Weights of a small transformer language model.
Architecture: LayerNorm after each residual sum, biases.
Each number is 128 + 24 x the weight over its row's rms, rounded and kept within 0 to 255. Layers, rows and columns count from 0. Numbers have three digits each. The size before them is the row's rms in percent of the matrix's.

# v: layer 12 attention value, 320x320, rms 0.0568, rows 166-185, columns 0-159
# o: layer 12 attention output (transposed), 320x320, rms 0.0504, rows 166-185, columns 0-159
v166 152:121152155138148137149135139123159150143120120100112130137052098134160051136103131099138137106101134164115150131113125149085120139128113167134105128076107106141115148110144129109166114123134104148140143131120137098109114129142136110118139110136121109150152113152094066144166156134088129159140148135142166148141110137107108150115148087161093112125111113172092121131123122134097118126084140100114133158151105107138156111128120091078163145165154141140134130114155131096073119127146134
o166 144:141147189122105137166142098103161146159078100126125153127091104103133101098136150080117125089160081135115092120117128136146126149140092141139119124069103101125099138134160108113156136122138107149132145109127136141114134154130138122148153114153086169075098127157110129147167132155174143196142098143133105122137130138153145085162080131145104136145139120120123177130148126169125125139096140127144110099166159129142138125141104111101130138090123136146144133168124097130131178123102106
v167 150:120124153135119115109148131108157123121125142142154115114132123118138137114128178137121142093123109151124163141116060120153122142102098119122084119170126122123138102086150115082095121142115154080103160132143159139164131126160126089124095118123133151124163130115157136144142075156129130126088156118117108101151121133109085112134134164145179106120146137142063158113143123123146135102121118121105125123177137153142077167127187138178141106104105107112135131114150117076143123131176116
o167 140:130134115159155152142133121146150117164148125130124156133128120115134144128122129133131100091117178164151141135116106140133098137096141111131112163118118108106155134122152100115116122117142127122046166120121103099190134147134114106103058139145146128107122112119119108110208121150152127133096110142120109118137088089135138123135128118123139142132126128151127110134141137114131153122137149147123118129121150140147133153116145122153111145162164133124115097097106128156122118129138083
v168 144:114102105106103095146119116133112140177112103149112102151165148090123132147138136138122104133125143133104139128109093093105142096118087126105083131160114099146104133134127123086125149156147131130110143140119088119197143117129122102147120139122163149135155165124087097176127095127141101153133156105128119128119099162173124119127130126095125057148157114122151122128160109132143171121162135112121100122140115128133073056137103137155126125128060183118109135125144150145161143137126127
o168 137:151116083138112092138093137185122134108123102152107116114155125140144158158118108144154138142119153122144137122154127114156135126080083097087106109147133189126131135114134169129174087143142111178129129141119138151173140159129099125094098100164135096152139126139102121130119137157104105101136138124132154148132137113127145146161162143129146095134134121120133126141134081121142132147174161135107140140135145102088122095116118166111107111142109133193135117115139124054160183124156067
v169 156:127115150134172118142100108116119130126125187119125143114145150154170105154160146106168161148125137148127122122106164086116128125078120143161124147153155103125100144075146097145112146111116119138073119133129132128110130128145153131155174094135150140104146103139159167108139110112089136090122110140095130118092149116125111121158129084125166097122154152151160137137113099154147131146166099119117137112132098119154110097125133115112105114127106087081135125122144160123182140122104118
o169 143:145159107081154116108138120139156134118162181105105106124126131148133099139107086149136122124089117151085159127184141095139152107097148117121082133160111100134086111140156096166096109110178141134108142086099153124121128119155122133133170127129120121139150137119130150117152112087145138099150095080114116105121112168131141148131143106151119141139147153162133144102105103170159162126179165118142128107159100192201109110094161118122108106140111103111139117149131109108156118153109120
v170 153:107110129107088124168145159109117136132167188133117144115112097119101177151145153147113114176151134114136134139116182125071127200114193153140138076127124112079134147105118131122140115142122107124122122099120146131119117139102133107199109111119098137136081139134084152117161160121150122181178105129114142141138127161132120119101127157133122148123105101149085110140168135113094103121182130140149128130089138129123148097131117113159064135089102154119125141164132117125150198112127097
o170 144:112152138129127141139130119156142194122111163119099161118100120144133171157111099105102108155129159134118107096140165134125129147147137091145125178128126142106147128101137132136167122087137127147170130122122117114181099123112156097219111150101133121139090127152162122106162108121143126162170133117145117151111139124139118133138134122127122109148180114159104144122139110097098134139153105148102087144161124099111146090119126125131116140125146113113136090140159136142143157098129119
v171 148:131117110138109109137097122148153065147127180136144084152110089174112095106123089113150126138127116124126148092141148123140166116120105114148208136117127107130134136152103144154149121151096119150061155109135082106127122111143120145046106142140128132101134153148110156137166111134111129120138161097100166138138146119114167116150121101099109080134152154101104119142139121113103135114086128132127146123123128115159102152110150174080122098143081134150147131137128135139123099184110126
o171 142:140137126103138111094110126128099094082142187132110145125145118138126086131139133112163138108144103130124115183180132132152117138107123149151163057114118145137091155137139147133160136138114140110080151124129113119104135135153092153072085103117145122160136110162176133127142146150148108132156160134194113132159147141163117136132120098131118107121122166115133123138135127124077117139137138121102135124121138097106150131155137132095097096127117161119114120118150126088117108083150124
v172 142:162144125160158120078089110145145125143119078143128185171164137099155110117148154143119121153114131151163150162106145158135136184113174139145083144144124171138111139098137158154132124120100119136132119123158112158114107126154134146116104095131175174120138158111084147083139126135119099119078139140118102139154155116125110162171154158170133105128130090100152086100149125123080138141107136119155096098132186118131163115115157093125103163117143134147134115141149104113153108129146138
o172 137:102128104124126143093125122159118103083096059110129169117133128134128115171148135159142127174148124167091122128100083109095159157122192151094101109111124134121113098163138100130089075144093136144154119102088084113121101134147151146110082114102141130135121149106125123132119105129120116119156139078142100115121135165109119105124135127151151136154114104080108153160136109164074098090150148059115107146144167128107152168143130120141146151132134108175111146171138124182155122134117125
v173 154:124117144099108079134071133126152148124182108140157107150126130120149131057122126144173133158135139106161123088178156104153137103134130132143125139138133130151150136165131128142141135107166131128121118148111128117135143118117142134169110124116097109146135115143115128174113116103142099148175127139124106097119141131128089121126156104120165123120111107127120103115162109150127150132099141192149127096129107091143120158125115134169165156123121074087172109163117165183122138120124136
o173 145:120079184111142087079095190131101129156158137111117111094113121100105124083114124098141124161080132129122110108070105130150103110127120139111163132107147155158084119141092158113150118086148117094126127125129099122083122098112160116114092131129140085095117141119093156129133139122109150142168116090118131139133122150152138129129115136098130126114153119118143153142172125082178134100140142142171155169144137118114116162149132157168093135116151125099151101136105151101122100173119148
v174 144:130083176133155120146120139104076111123106133123146127117121144134119122155188068122061117144125156130126105132154118118142093119116151116123144133137120088133100121071120129135121148102183133129146132124148136152176108113132124112082127153113119098165110142135130124099161143148146115130166120153141149156098128129135105127133132169119115137132137170117103133149106128102147123087120142164131101088104183142125099156115163150101135112120164134133133144121114128092099112146141116
o174 138:130084165127170120117142124158130118150101083141144114132147100169106104156170155137106133161104126134135135110115124126118130124092119133123138144115094129144117124114095126116127119155137115094149116139118156073147128156131118101077136149092171132135171119124100125140158135113143096106138108108167129190098116129129147138126163163133075126122115139142152144161118092144122136149098115153113082169161132116134109150114164137147154137092113112175093131137110146121133130145104144
v175 139:106135118120129144141119112103135116133148135109102110130076145141153138142171165091070114166121162114153137139106125128102173122113098144120135122125118130126122156148138130114084146083136147163147163110149148112122173150110125138098109126119093135115106140147097177120101129131135119124118165157127087156144132122105122146119141176106117103135104168131087142125145109091129132125173109129145138139106122124127117069138116145113125146133133137174149153149121154130108097153153144
o175 138:123131103135131110122120124186141099055118154099128104143080123118128140127161109100149125108124129115134125116109123125144107136167114141125097143130108124123119130123180101154106109138118129134176131129120114085093129112086149103114151135131118082104129120144132158157104071112128108174143144115133169138138123131106116126189128194188119098117141119086153118110136120132087080129164100115164161128137107147176078089119144110144151120157144132162105113090152108152100121116107143
v176 144:135108147158128117091094103147119135113118130120154148099129097116128138154164163162136133154140105160104110122108131096129095106139147125142110124139102084157175150122122109152147119097141116115141112087114150109139143120157141109120124075097179103148098119125127078091138143120130146074080105142125153147124123144124135084162126112134124142136131067175177121127140112168151095088084136100113134125115115143086122118120078127069130121102087158082106185140143129120111140149114137
o176 140:132119141121109184142095153105111102146152153136154140134128082132121118133175144133140152131113136121139126082113132135120161123135140129125110094159117120135148135146120105117107124146121134131127123109103169123132138153148080134168148127139144154104103086104118110114135134114090112107130132110139107152070120135114174140134088126151109125106157155133127107140127150161142147153088126110162120106125119054120153117172121110094158143148099151116123118157161067095110117117131100
v177 147:180134141143110152139084097097144109142126145130143135121119038134126128131131139116138119136128147129099150103144141129134109110132056090137123164100140122133102111140132142148099121116153121074190095167149141140129147135145126156118106064156129072110145170112128140133162114084125119120117133168115139142101122127123145147116121153150150140118070136135159153150147129121195138147137147073111107132122128117156123088148084113135094143187142089098135130142137151142131162130134130
o177 140:135137189115077111132107121157115130112150096156144153088146095117145135128133116134109158124112115096123110093136133118109140100158070129150176136117140140136165094106140149140109163130164115128139040120119131075117178110148157172102114182144181184142131181172078159129140112113112097179092132098129112090085101112143136152128080104159167159145152104180118149118132133127130114158119130116150143115152105162144120099079126112141141147124133126155132128107131122112113139120124108
v178 151:122152161124149134150138132128113133136096170137068136155135165124127077137132098120114123162096135139141137120125124179147121137120155099135091168107081148142089120129150152150138204123112144150135152144113136133115120136125180132115075117145106163166096080149080117133099129117130112154147123077122138143094145107119145139139152131125127117105116096100206128123092108133105115192106126175138118101138114125106121137116119123088127121131087157154115125156142125115094109128107130
o178 144:119122178138109129131119101131159123121179142114106147125137172110168088143131112120122115151158151107101134128177111143102112146089197145094142080112094129111101119149146159086155099126141095135107137127128133132114126116176122104129096133098115078081111149170124117116086094124116129097146087165136152145119119114096125177132126088121127101139105110101168159140133123154108106109109075146111074146138110104169083159127134142110169120109133122156114109128122137105120128116132146
v179 145:133147133160157107166108133147152157129142153092126110143100186162143125142160075164118114122128149138089112119117113106127112116119183138137122111193139044162094148136128114124137113068132141070087121135124153146131139132096118137108156149112175155122137129129099087113142121099123129176145114140113103104142126122097119111130146147125134133115132109097097130104115142139171180100169111091107116123108112162116184128121131150131075111127058137156152132114105143122126128137108121
o179 140:117114109095099046116140143113141169123186144158143105141114145162091126150143120116108088118122131170146138126112143059133143098154145133111144154159165053096092139124149164094123132158109163151096170138120169126119146122122148144111107069129138124107119140105104119127144127114128141150124112137126154138140121145133147105131082117182119105130133134114110115116143128108136147132146167136160127122156181092143153149074113127122128160118121131170152099122158150133133152156130139
v180 150:102148133147178155141127157098087178172141144160109102124139104138143124160084141126098150169110110123143119128174096125099105132168129139136150117106108122142147113134129149125069123128123216111068150130111091106085117150131107122133100117135135133131135136121130110096121132111139121155186097113158135128074120174153109093147135101105133146142144124096139151114184131141146093146159119126121142124123103114097069113142128112125114122135139131093135126151112144136152092144131105
o180 147:149118110119123184123125116158101130104124106111107111091144134121096131126137166112126106230109117141093155156123107138158138114155139129152116146079136159111132114136148143165107134137112156130116127074147120152095113137091114107160157137135116154122150126112166077124141104118124110190155128139125119133116078143113129190116132090129142140132134130134098138115127137082147116165161134124124168124112127167074090083119118125120149093143136070123161086163138100113130145141172125
v181 143:147173084103134159126111132158113048120095172122138118166126134122151130139112149124093147139098139134119140138120150104154112114073130106162138130163103143159119155112120082115104119134123119103174111127145167125122152149104100143126154121151132121126132102162116128132136130098128128145105098122157120122118140133118132153152133132156160092115100146147097103115163132129111085131137134135181137104126146169121061081141093111136146153099109170125133119117114138114109116143129130
o181 132:120137101145137132164111128123122092097096132097118141150102165167113135174086164155112099137155092121168131089155143146139128106125126167121106187175110138093140120115139182107105120132125129143160150148100132124080160116053124145121114126117103136138147145119130163122152153113076116133146131132110131123132134132131100134150082143111075094145157145160135137130123114187087137107147083163088098150098116112119074112119174096135123131154122165110155120132114144124141096118145133
v182 151:116112122159145157138088105130117111116134146078118132111107174108142134093101124119176145143107136157134168146114143116119162113114176128137108098155099150134126104099081157120122142142144089094139143099149077128137117174117126150157112136150136135121135147149152076109146142107118132070122089170116136144107170140139140141104132107145133117152139118149067131120142162146135129141106132108132115120156136111123082160126147113130138088129174149160104099130151140143183164124089135
o182 148:120130105145129128138105109124127141145140135170134102049084119142106134141080151153168107095094082136096136153109140154112149139108169132144116134149098155124144130155122093140120123092142095114140184125162082122111149121155127124149130146107110154092187122120081102138155114117125103136119084118117104150128149124107121060118170145161158126105141122160127112104139153135083155131113107152135132135151138126117055141142126101139125104077154133147127105136119149110160162136115150
v183 161:155115101148125142151127129107106131129132156126133090156069138153117084094096124121145128196112084118127152138127087159103094157130152155125093133090134124168137144128161159121120152172111126110101110109118106167141125105135117112100146122122155136092114150124128042119155104107127103118107118153117121135167107090109154160178124077108183146145146109103121158108100132129092116102096135133131146106119088149140118136149127158144141129126110092168161121141142117179121096128109105
o183 149:130099121157136137115137109138108133131170127130163073128070130108129111100107124127130140143127155139133096154123123178119132149114107121099110121119132131092108117155123159152117138125151102126085113149129109167091140145135136147131116123123120122136123109110185063108147129137128126118131072121128217132168096101152136123128105119123155105120115107168103121128094119154083122131109134132119129152147148108100143135084134122153135112108116107138115133123088112154111141155121135
v184 142:122076139105107133098112110137174119101115137162121122078144106125111152081090062121115105085147130118132138135144113128144112139103152117151117157082156160138130071144105135098113164116124116137170161156100048141089106121120102092156156121120119150128160143156137085166169129121111124109102059147116142132187096122158144148175122183119120114155164124145120114150139144110111140104168133115125143119133121123125193139129151101137127158098141097094165097137138099146110181139125123
o184 144:103115128165112108118147120084142131123079177130135161109158098122144157157095123135123147116104152185139091095086104150128142128084160122176141093104143151131152138178116124176121131134130104122140159134141097133123144111084134098138167106097149140096140114123150089148161122151133124115135112140164088135163120113097169133114136143124157145125136144115143167110117162127121132132144157130180124129110155121081157174108118156141116154137156113101137121115161118114093101093135186
v185 145:151126140127126157124131153090123074129129122108127100133121134092098124157125128151123146122149123136146124142120087122175073143105118093120120101143156095114121090141123134150152089167095074147075090158101157066135120099146119138119126097123129128114149137134123126127082153139120112158149117114163136120099125143125144127124112121109140114143108114114112085108163170104085121124127153141148108109129120105159093087117120074078103091104107095127114124122108140121126102114119109
o185 138:101106144146068153115109166112126102150139137103117077143144111148107099141123089113139114133087164155086191121164152119108155114102122135125111095115118101128132138105132190131121116136118116134118126132114135176089135145161107128141085143083146126146146140113129145138116118115156083138122123155117116112157161123110153105109114095184114112102120133123153147134114087087109125086119123128093146147143120140142112110100114116135101087114089124162109165153107098138112150119112122